Weights of a small GPT-style language model, trained from scratch on English Wikipedia.
Architecture: RMSNorm before each block, learned positions.
Each number is 500 + 25 x the weight over its row's rms, rounded and kept within 0 to 999. Layers, rows and columns count from 0. Numbers have three digits each. The size before them is the row's rms in percent of the matrix's.

# layer 3 MLP down (transposed), 320x128, rms 0.211, rows 178-194, columns 0-127
104:524521504519477517507476488470506479468493527478512525472469490487525547513502484488499550491476487506544459521537507481475459531504474497519494536507487511484532514514500501528494515517473481516471491525520533482491531432520510481490509518478538466526504534532528493466526535482495511488454539474516532472494512531458515502443489484511484524508522566505502504497507549534462474456507
096:504487467479507486498441503512505479510511511497451509450505515526515504519513503497520536495473477485531531498490549456470438535465515463499473504522535509480473478462504504505526516527497490445474532494513528487514492524530532526489481539536444490519507478510521532552450524492480477533553512493508480519502475475489505501509503500500497557520460493530493495495500515503465476467489
099:490540516474478559510500481519458530520498496528501467522536508460492490518508492483494556505493498499516488510466522543509560479495485499521513503499522492446509513476513511481510486523520468476515503448460535506500524567484511519502498505537524524525482514510451517477437495548492474530469502476522501498471509526492494498485478508502472500486560524519487499475502447458479508528504
114:483473506483481506532477501499508530487478512503490504478509504472497511504535459505497517491484498454492500487538523523489446479555491486539502541481499509487426465466501491495508503529465489498540532501524556551556487477494494512562475479449488489492461519514519501462505505493516487486464480542474511498448461484500459520507509488510521525513535492481477501482462513501493503499547
093:469514499500462530492513490473478484508492512493475520501496485526499460480547552516488481484480526461475523452530510495510538455526514471543510479517499518572478487495527525464480500469513483519563553514515497474508516491506496496522559508500512499497483508553525474471527494460505507450465498491485506489501506520552507531483539506482513487508467520506469505510486471471476524511537
110:527520516481509500488493488464453536456491476485521505554509491502488527533487529476578473428499508559478488493516444492494503479513514519469471499486534505532492491506481521483505505505498506461508502498558497513463494504507511533537533510514468481458519516477503527504493488487497523529528509499538502510520516494488498476495529553424528516512507492511521498512510492490468507474546
103:486528520525487515474447488516513518540520440479497486503514490508495550500500502529526537492457512525493539496496545500526517488505477479457481521454510493493505561503511490527520508548506515487467496527564489538481491510500497481501531462532514535523513487513472508512456461526508494514520530522545555502485506511538488483523491506441493512474496524532489489493552512499518524498518
098:462498478521544494454444482510488474513473504480512524486505530518470470532531489494506505503495538505550466468525486498469563501465528511457485468530532505504511484470502513477483510495544490489508483531509472495491486469482432487485518470530500470528483490525487574518502516505499544466533514447495500517474490509528534521502466488507504507522465499480469530513493507506491514510529
099:486482560507486494476490523476514513482531475541513465486510510484507496516452515509538512531521488519452459512513498466456483549496482477505482489521482483502459524493505493519528505500538499485484493545562546436517527488496497490520443489482529500537475501502532539548498489496542507489485483478506472496529514456501500464490506499476497519446508509519490494519499452456498487513521
102:564531507502518480526509515537509507533499492484499489536511489470517487463549517504494459522551484530518501479481528500454535490500508493511483482489527464506482526501511476516494493456476556544452507478483505536503496461493469534508494496522490518539488447523461503508458495514511463524528461512537482510488554499527492496517494455518470511480509493525504490539501491514482500543453
107:486467471533527491431506525504501527501527494497497483446470509550495484498505488468493522496479484475532495474540496468474499479509480466473471490473500525539529486501482504515504534461519527492508513480520486507535521506466477522535521470506514483491522493568502518506515519476508479470460487529496460531508490477515520492473474503480491494502471490544529482542520503518445496583515
106:478487483554505495493527480520484514489478479518516481526483490547504480479492452449481511505501513496483528494515488498542496534518493488484488520531518517558488478487512512484529465500464452499485477510493545469546499479532497555487514505477444459484471506476514485469520522486485545463478497513524556519513520496490470498515507531524464545498513471519476473490484505470552476466525
079:455529522484481499548478445471508481478485499497500504474548497497506498499479498528499473496492527447523471486527475512521479509486480468583508506486534527492462543499531514541466503501495487485512512495510490489476487530476518476515523506507537497494454482504537483505542477483541549481506480454522478493491498472529528521494501490480556504502509508540528498543505536502542467526479
074:481479484516512459513521519507509494480488479520499522513494524470495495494492503497525489528500484476493478498512456480485474537524512492543524466477470515487467514471520499485462532503471513493569551463503513483495487553508477508501531504496494475509469469502523512467518478495505450538507518520527485477488542528460487541573478536555543499504485518515510511460552477511518518521460
082:489491498517523531546506452517523502519512519494510474473501498529517502567523457520531529490516491466506520491491456517484470506530485503491538548468515498460492529462484511504505481456479519438528478520493503504505495506529513470483518484479511547528513496523486493518506475537505465492492512495550497462444501464525478555470527513480516493534514493516535521469480482536496532469524
075:465488501455518538510505470500479556526490497471519447494513478521502479496473475493484505469528480506474483526483511514529528521543495493497563500469520514527527511495504463516498485537484543591507507510490490497511537509485540525498487507516529524503541564467497524506537499525519519515458498463505494472500516509499446530486510515497482507460484491479480464549501497502497479506498
104:549503580519503467511477509502487492486449512503491513485479462506486426431527530497489515491524536483479521511506480460480490493498537511499473486529532469518512502525473508524446471491504462502515515500502478494453526501482503531477486519502503521492528532507515506490485497469461487515453506523553496516480506476514478502451513490522503500512534508498470516474446486498516506506447
# layer 3 MLP gate, 320x128, rms 0.242, rows 179-195, columns 0-127
097:486480511476533550501495523527499514481529510460480522498488503458481498495506517477504499500472463439494495517500473480526503509502526491536464530517530513456481492454490500514463503485500538521509498471524500441449465498495535480502479546503486484531475488448506513454540468454505429515545472465489499516528518463543519487481485490470512491478486499507507475512469496494507486507482
092:499496475509485495494509499486486488546465501506483510532500513489523537448496575540513478476461510476485457498545499481503503522507469469552460519494502513519530457497487485477435478531523524492500485511516510495556497469535516516496514486514482491488484509495527465484500523501510507471486456514496485518517542485514493492485545474482543510495477458486518521497568519508477558528508
104:484459506456504504509522493514514483511461497507486455474470494488473483469554516488536464499511486471506496532467435499527486503501491530474508541512520466469489524494498506495429525494462516545508485513548464496486463532464512513521515474504472498475531502457444522468479505473473504501512551504469519520514496510526497484511509525521541494493533518515531504493539512534532477491514
086:528452461490464518548541477473516546539515558497515500508507486523483468469457499538494484501523513526496502492506458488516546507520531504475525508473495530492486480476461518503469440502501478541493508491515525510498545505468505527502467490502509482499488509521517496464554490501513477528524501503496494453515574507479523507493508483529535536506536497524475494488511514518478512520554
109:496448495542484491476494519502530475497492523525436518510490523501474446463509481477460536500517524548469485494462545511501492527529517466470514477528499484510522431494442446483486512514486474514490476496475499499495472506499516511465504507491514474520502498506505474477455453521506516507481490518477495471456462442514452453491524506529508514526493494510505491478496472507486504479491
118:505517511466509492466478513457480474456490532499516510529523466479486541491514497518509519494504521504462479482525503495491492502481543513509483543519470502490472489455480466458532503564508481495514510491539527484516517473528504500447502503443533483507539489474470470476496492484520481524472498490498512500479504446506540532530457533514521512521511521444523550546485513514512497544477
096:477504500493506485499502516520506471487484566487529488528495456515492513464488489472543482491506544525474478436457474479475494553489447520487467540476514513503503487496532503484508507503495503518491506518469467537529516502540530540510466483489534503472471508515505516498494496480543494490496507482508512468535523501518517424488511518531506500527563490497484453460533506466471489512483
100:526515517448463498559514496476512535451438510478478473518541503430474488501512488504513522504510510502475512486486522458504498472495541502482488480514514485511535517478469506529514455490473486502522470445473506488492450510513510497474501494509553521508529467538513487525496516498487520503512566489528498462486492515478491545528482472510469491516497524528535508517513519474467498512537
102:560466517514539491516490496490535465534495505513507547528522495471468495506543470460527486508535529502513521455502498523516568476504540474455474485480499483501476544468550490481491530499523502511527455499509486523544514482505504522480467510467517495450518530479488541492513482470515517497553478513486513496503534494497512487523505483511519487555508518533484485494446511473514510511497
098:554522476456505500554521489502532478494506502477485483536487477515496528515532532511510472548529528495500458528494479455494483466485523501462480536496490467468484491514541493508486522499485465492555476531522516520535524523494542500514500503458518483524519503508442458513502457488520512498503535476527550480519533511525484505477543499496514516527539506497463541547510495492504487503475
095:502465510575537478481493474466547510507519539516490474507510502477511502523495489492488560462479450518503514500465493476443531484486495462501534499539489557510526482480476491470492523503487527469504528519493480487484514501540492494509481478480466506492535504511518518479456524496526488543476475549524514475472463485515527488556482506538528512509462487497515466516476493508520511506466
091:504489483517508518456491480504513523526513505473498489476524515503445489528537520491494490506514517504496526509483534493500498526523476482469507474530476494517477515525508522491476506476481527546534506454525530529541509505439484514560513466504528506495506545527470471550488536505484543489457477486511470511502475477471471459518476486488468482493496529470532467572470526523497504460490
077:527497519502505501532487532462526489513520531503485487506537475476477512510443478495519480466555489510478492501518478458511477495530497517494514505477521475536485513514491519547525506506480492527487476501495483491554498474535501517477484485493486503495504529511469481469447533482513529516527533442517516470549457538461490522483479499467468499468506580542487485509506476485513496453489
079:480506515477524522532499529485463474508466501509510510492492503496504520467537497459489477469475537501502495503433503488533532522503516466479500526500499507528456479516493481529510490533510475555485480516532499515531495465497489486503503466499486534523471477532522484533508482476504585504539476490470505554453515514501488490545463508523516481482530487445503467518448532479489480498496
075:511466513514506484498475503498536460486487468504481474546557489519487501493509476525505564483470463534483485539504502532486483471480537523453510542472502464497542467454533514485545500510442520530507478459515511481491468487483499508499491477482456496525478500445465532499450517515471525510526475520471482527477485519511488506532478501473488516509512469517525514510494522493482481469497
094:502444492528526466484460535485510480485536495492504505512479473508488491480547488480494498494531502511487522482546503497504495489499565492487502490512497478531528544564447491466499500480501512509507525454533449495480526491467483501466492480498501515494525507443504480481508502508505515496495502488529516522419470494513509482471512547465488498535488504471523512495459477537445535493476
079:548528476509469516485514508511482518513526494538525525525475537528550535480475516533461496492488476482492499508482495473546514502512508503522483516547511543519470470534497485461513449515529532517522486504479491485532519520552488496492538506460496489526444503489539469484531496489528505529474524522475535529513507474499482545496479515465505481496535540487456507482467495452538492501508
# layer 3 MLP up, 320x128, rms 0.23, rows 179-195, columns 0-127
088:498507500490520506521524515530462513473535478463464530483490486536522470494520546502517501517484489468489456528464445470505520525492518477521469510468496515434499460471519491522495491506526550496526500484528535469465454479499497516509505498531526483514532522450506515454502468472512458472521451503506460518490518473535504518485517457463508487447515488488484485533504500509497493488501
101:535531517506537512486503505471476477520527483504517520469534497537501482525513470486479537529534503473476505504454508505479520509464506497477522513483440492467503489508500497500555507505511476473503486510506520492470483515470491477461466503483499515520489431526490511484472461534466473494488496479479520475491534473470540545487483521533426493535510527528492516512455472455496494463469
108:497492508516525467467495525517447499479511413491496508471462522534539507527503505505545498495493504459491490478546549527467508494464473483505515495491513533497499509500489483497535518479532533507477506466493477506535539464506475509522521492475531465522512491478509487524498508502506452452467468518476488491489469488475502480497483509523543529523472422513528482490501548508512509512474
095:484528519520496499501489512476494449502468463515485502438546509512514536504508457516513497492484530470461498442493540532502513491491499510541480518523506507514504485515521470528530492490473567515505521496507470485529519459522521468532492489511509489471461477491521468513486471485494549447485476542536490530512438522494447520503530475480478549513467520509490502488487500493510486508520
113:468475454530488484488498472559519485495500542532509535503504487500491505466539525473470510493504554515488506505476486498475490511553504513495485465504480516488468519501486450490448516486479477571495521466469493494492513527474518508475503496495488479512507561536513497514546524504515466524504486502477484480496503492485452504460533481486495520551517494479473497474507436471459506502537
106:514548487524484495450498483461493502530483494547472512496553480524477514499521449490518541513540498498484506479514514523452472505503512541497526503492472547496469502488486478510491506514475487512457496499525487489487532496503499471448503512472567490490496514501499515456490504446464537474512452486529452454505487477495517521501507509459489484499472552473467538478501486488535518490505
099:480486479472532497505504492504483448497443560469546494492497456490456515502497489465557474476511538512489482489486496510466513501475475520498453523527509513496475480547500481480524496535484503513494479502479495533539485493545512530561492518501529509470514495549527535517485493455510519480512486504482526487544506511527519473499501533536486521522548506503476492468492541484465479512520
103:590469491502494534514538501467483472502468474477477505499487494490497471525531535494489508475512504481504481465491524522516519494504511502573549516520494470476515517479527506527529492493495486535503454490490488518478448518490507492525534500519489502514500473512487490481516496513492516580523531460463486542521550521514524468555494515532470503532489496518466526486499521516518527497497
097:513527507500521491514461559465504485497484520492479498471528502535475466475519492488505479522468463462515447457521484529496497486476473494532509509494466528521520475527513493476480497497489516468474498518491521445546529542498475457494438544466510475475546481498455498501515512532517476504524489482484451505516519486469520494479491502518459481520466545493504513515503537501479452492499
118:507514499452508504498498458458501478508484519482508517507479468508501555525482496499503472503531511533479514538518520464514550474499540554486467516530472468508463527506532476514471501490472499484558448533516503465469536541479506472446537531495485514528504502512505469487486527510483538512524520478508547483492496545490498504509524492483514513498536548497459492476504473498459507496522
107:480455509512510500534487487491533497516498535522519516496489532474466503493494468489527529475476452491473528515460523523442511488485498513484507490513528545502551457491474494486531514505512496485488564494459486499463506484536503528536509490492470497509499515508495509496491552497515461506478464534518483486477435507503491503546452484560496541499445480517476456514487501495532504489501
077:493465504517512526505498485543510520515479514513516511507574523476492506494494542512531466467509487509568468481513525535511490508482521447516534509514514540468514537491479504500516532509464506495505518490540499488579524495538508496509498499490522503512493519493485474467490500511508508494509437479516507505516484487491467474497478468457525481501497504505508461537548564529558503475487
067:538514502508518487503458509497470523513500512453542499512543468513511485523467527520512484487518500563504511458514528506495501522543537527514510497487471509451505541449562542483480479477498489512498505504468527534533517518514512530550503481521510500526528506500459485486546471529505490525483491514468486495460495520460481480475515515455489518475548483555478509491483493511484524504520
080:504485523476486508483508549530494478480493477511496510500516513481478496438492501477458521514511504481511522519480504499568519511497451509529519500462498529517479495547501502540545468545505478507457481460549495516479494508502482489500487472521441502512477462466515485482465506452486545483479502487525500520522524499493487466541458518516517465484532488488494460517463507458517520473461
071:477518494517503570516461481508501514488483499507476474503532508454475505491461506500491451470417455513516513467517514495499501503518500529519496508498490494492448518481480462535469534480478519509520513509510495495446543489491519439493460458504469480498465474496504509510481514501518542480485447527504444512504492491509511515473533464504488467487494519484510445511505496491530489528521
106:495559504437490518501513486511494518492447539519506494499522511469490554485448501522490482514459487477516517546502509524493504506516493526534504526545525514492466507418521532524518461520509481477512495524495516490545498509474490484498476520475474470523515508522524532507480519501473468495500529485494513491518532523466491505504484456513483500465513472553516486537555526479539487515483
090:451485513453501503515462477472546505491455489485465538493479532489476483510500512451519494518515521523538501522494500544499513478509520497508510484483480477491485554465484478530466536506475473497530517492525516528494477524447518526509485479507495502479513458474462503554515495462461540497542457473481481498529519470518523456500485529524485534510504485522486496487549465505495473475468